Weights of a small transformer language model: 2 heads of 32, a variant of SOAP for these matrices.
Each number is 500 + 50 x the weight over its row's rms, rounded and kept within 0 to 999. Layers, rows and columns count from 0. Numbers have three digits each. The size before them is the row's rms in percent of the matrix's.

# layer 3 attention output, 64x64, rms 0.085, rows 0-42, columns 0-63
110:492538512468483462482468461556411419538538613434466480516454554530320473446591490495512461467482525560464483528554555486590584522543514491501534485483595493481556489513409517456522534481535529
073:597501625509505451574536628531611405505561537448433491558461538486540480475515542511548527532507468520488487509423532546459529549529541522498457448502468446541505483417530505575419472479520591
096:508531490406514528523411469496539546493441472457471542501623441508523521402508411518645479530447531507503510466542431480465487534425521524595501561526467428474567458412485487515532454409505508
097:530564476523510594530517403533551442403581569474521527528557550593525555482426548514468501599562517453567489560528563471519504581450539572539516533495535475558388438514519514437479511526505503
105:502529410509466429460456505527576561494591421628442449487512382592490496561432512470478451507471450556550582516438496495538512436491452521476570498475400559502487463520538507553545503514462469
107:603501525570512455476425485453397528503495429555435482462426550523546593653521510515469483482459527524473560505520530509511568479476535574500456464447527546499507449581385481442511509538544445
115:468557446447529512489507505481442441442496531483569427549467547417474428472474452550485596595384515443468478464516432493482515498518469456567549457518563550491573532580481453576565432402509488
087:502445557485534568502494541472677397475513511436505491501573443554508499451453459490478507492486459492541436505416417484538430479488531503508541479515446518580450568371536523481469463414462528
099:518537411456568542485442436516447502541438416561570483568461538535440446432475610474450600516421524493501521537436478473475425545489498571514422473477515522482503455520498604459430568506488443
109:474490439448520529600525400535532493555418440511452548546560589440547480496497457613557448504449580494549483426480481485452564544432453525548397541470546471405473453523480491542499464475513469
110:416472458509652546501436504520464514467527516526527462439517543454497456605522542466440528450503517536504526522533436441480475426484467503547474498478521538536455547658537562454435556595449461
102:504531562480429457403478445518586498522419569473510380368547526468539416466500425509452517484497505458497494467555494478495495526437491356497532578531580449504485465546494471459523450496450501
098:517533440518593518507478455502430471491607546505621599559586536553423589487584498451462493552476530522574526474494470479483458605494429587545547463541441458503499503531500497474523515540561480
104:519464487536469344565574407549568477525455404533554462504512546500488470447502468550472435522398470518432482498457498435547487527429464502506515496478576490484429439517555511465538542504373468
097:430544523507487482522534490488531547558519585622364461479440486546403528575522489536438330482468481495495516469528485582530528502423542577492469550458441460508510455464462518467505471513482493
085:487569481519457465588567491499577429432542562481443527556464571593477573480475445524516529410524516487556528402550543589499431511519503452548450460537431479573425507390492471479504514490561510
117:618546496533412453521445423528446492438538522526464458488570465514531523356449537455545584484557475549457548506547544575526390535550514509583542495457539514509585522485475507425477543496508503
079:436490563551454494418434513511499520516482445460564454588504560470489654477399426523468391427519464515459430506462479555509530487524509492475516470441559548492554454451489402500523548464430482
108:581500437524430483475486602472469570506505511526573446469503471446582569400459528401473503551500487511470586565478501589455497467557447523401444465475517543462602514558502439532563485468516468
086:504541457497528538339443466497554437509514557565491469527542448560527367491451473440558550459476555483502468546563499455547492518422491552563453566452501474456484427526432463549512479475602472
096:526535495551414500471429388489482560431443493407467560471504588505409440454519522470484535550588521459493509579507541500457526546544502605438499481507533528460510508415533530423437593442532505
120:506479446477493563430528571515490447526585556528463464441375418458532477458531605525515478486393569449461503546523536437543523543445579554563448508504552512495520459540568546522489434539572552
092:535421553537478454499430523438487533416397540377497464508599459448518381487547451526485540451582539530461478509513464457450492475549460464475449571544520508610504554562472464511489483423512505
101:539367464479541551498620469528456512499428458488627539594476522525470570468472466468430474455457511509421528499498498475423472585448540502510444437445504510566531454451501568443517521501569451
079:505550539615517414519560580559452505525617517526494442432480544516443469472535443499577441412511450601444524538542531501590532447508495536460490537514532510473430539586489471562569463507490547
117:508539403480514433541498571426419509554487466465540467504531485595552452506398421465460494542515453454531507507479522554598501394599494456496576498435520457511580498505429421577535478495499505
126:477464497504487569471477419401550557507559391529403604521596566494447462472498526524435550514511531465512514533529473591526440515477453502552558573485455513467558569485632475460510468532500507
113:456475505513503442403641532570500504559590538452434511560484451498612532438417516596484465478547484444432511488461553501504527555547552516519458517444573497408431475474479464501473445513532535
118:536611521599488535514502568563535517488501504559577549527445417500505468537505467454511609406508493518572470545488450474469466498482453443534368563576417523543455544544499530568449521550474483
104:531493561664525526568615464536559490406528452473477425523437505512541519497465449506463576503547478447450489526572517518495511436483469451475387473517528530493457507537436485414455552535433449
107:525421528546518509639537453543617539499546477458483524541429523370414419450437500504460532462444493465379474467501509488507493549492508532475479487509583557514470541472604566485500526520500513
083:488532414485467507442473537524519416532383558680483537500518541510492532456559556488582460381505556527471451502484490486518497504511523482560458478417502611488497480433442524529511526451555512
116:556548499483532561586610487422454393537508454586447491405517470499425393543484530434516487518530494442476534470532557596524450491488549506484572449528398491436549503516521554523490505468550534
100:382557519459373489439523457506543554522489485559487572439468536515480504476460439537587539443421511526566535439511542539548491516486468377534485507528468482500509520436543537619519422569548504
097:406391635506545520560512504390480489439480494521478594436418544543565478509550436484489485527500495539388466496517510557593492498478481521566610479516541535550464537518508481517479428489487504
107:424514500592513414524396433507535501554550503610471469481486470530597468571520577537489578446634460478494550522518510523451509459563539583488427459458504485483495449457489467522412532541498480
092:495534501423492483601549571474508390488516516503507556460578461534497507423571498576456422477497495545446507536521523536612472426478498443564605453541507464502479524404488472431486487462440598
088:509542547482459521440471476576472551401574464552535573478397523590525539551494519466430518565531469549524471595535531535546518421411533481503497433442539518452485550599513516423476478559428467
105:460445465479546564499520463550514596500621570386455431557443500539443516517451492448552514544530529483567533406535535575547528507575480525400516467575455531486497514551493489573523466528586509
077:528395515527427569502581438532544532448467561486390444511483528482531559472496499603505422517507460535470560488566468595539511561523516434538433416552538521556495473399509503481496415435502494
102:568520546467505504490407599478413471499460480540490591443429535407462533438546513470407511520465456566410458589486471494501596485493470546504504537478528510422584557527480533496556445421533457
089:559503555406522443526440588480480515503477453517571575397438510453616475468512439459509524531616409502491536480424489505413474464463510468567553482504486486397479535514516478519407458495536488
091:481443464416629414447463461382541477469585519536525530484491510557424547546524549469586506593407527580571478453424512468566471522497479497485499448520516466530473527524509512514542450544544562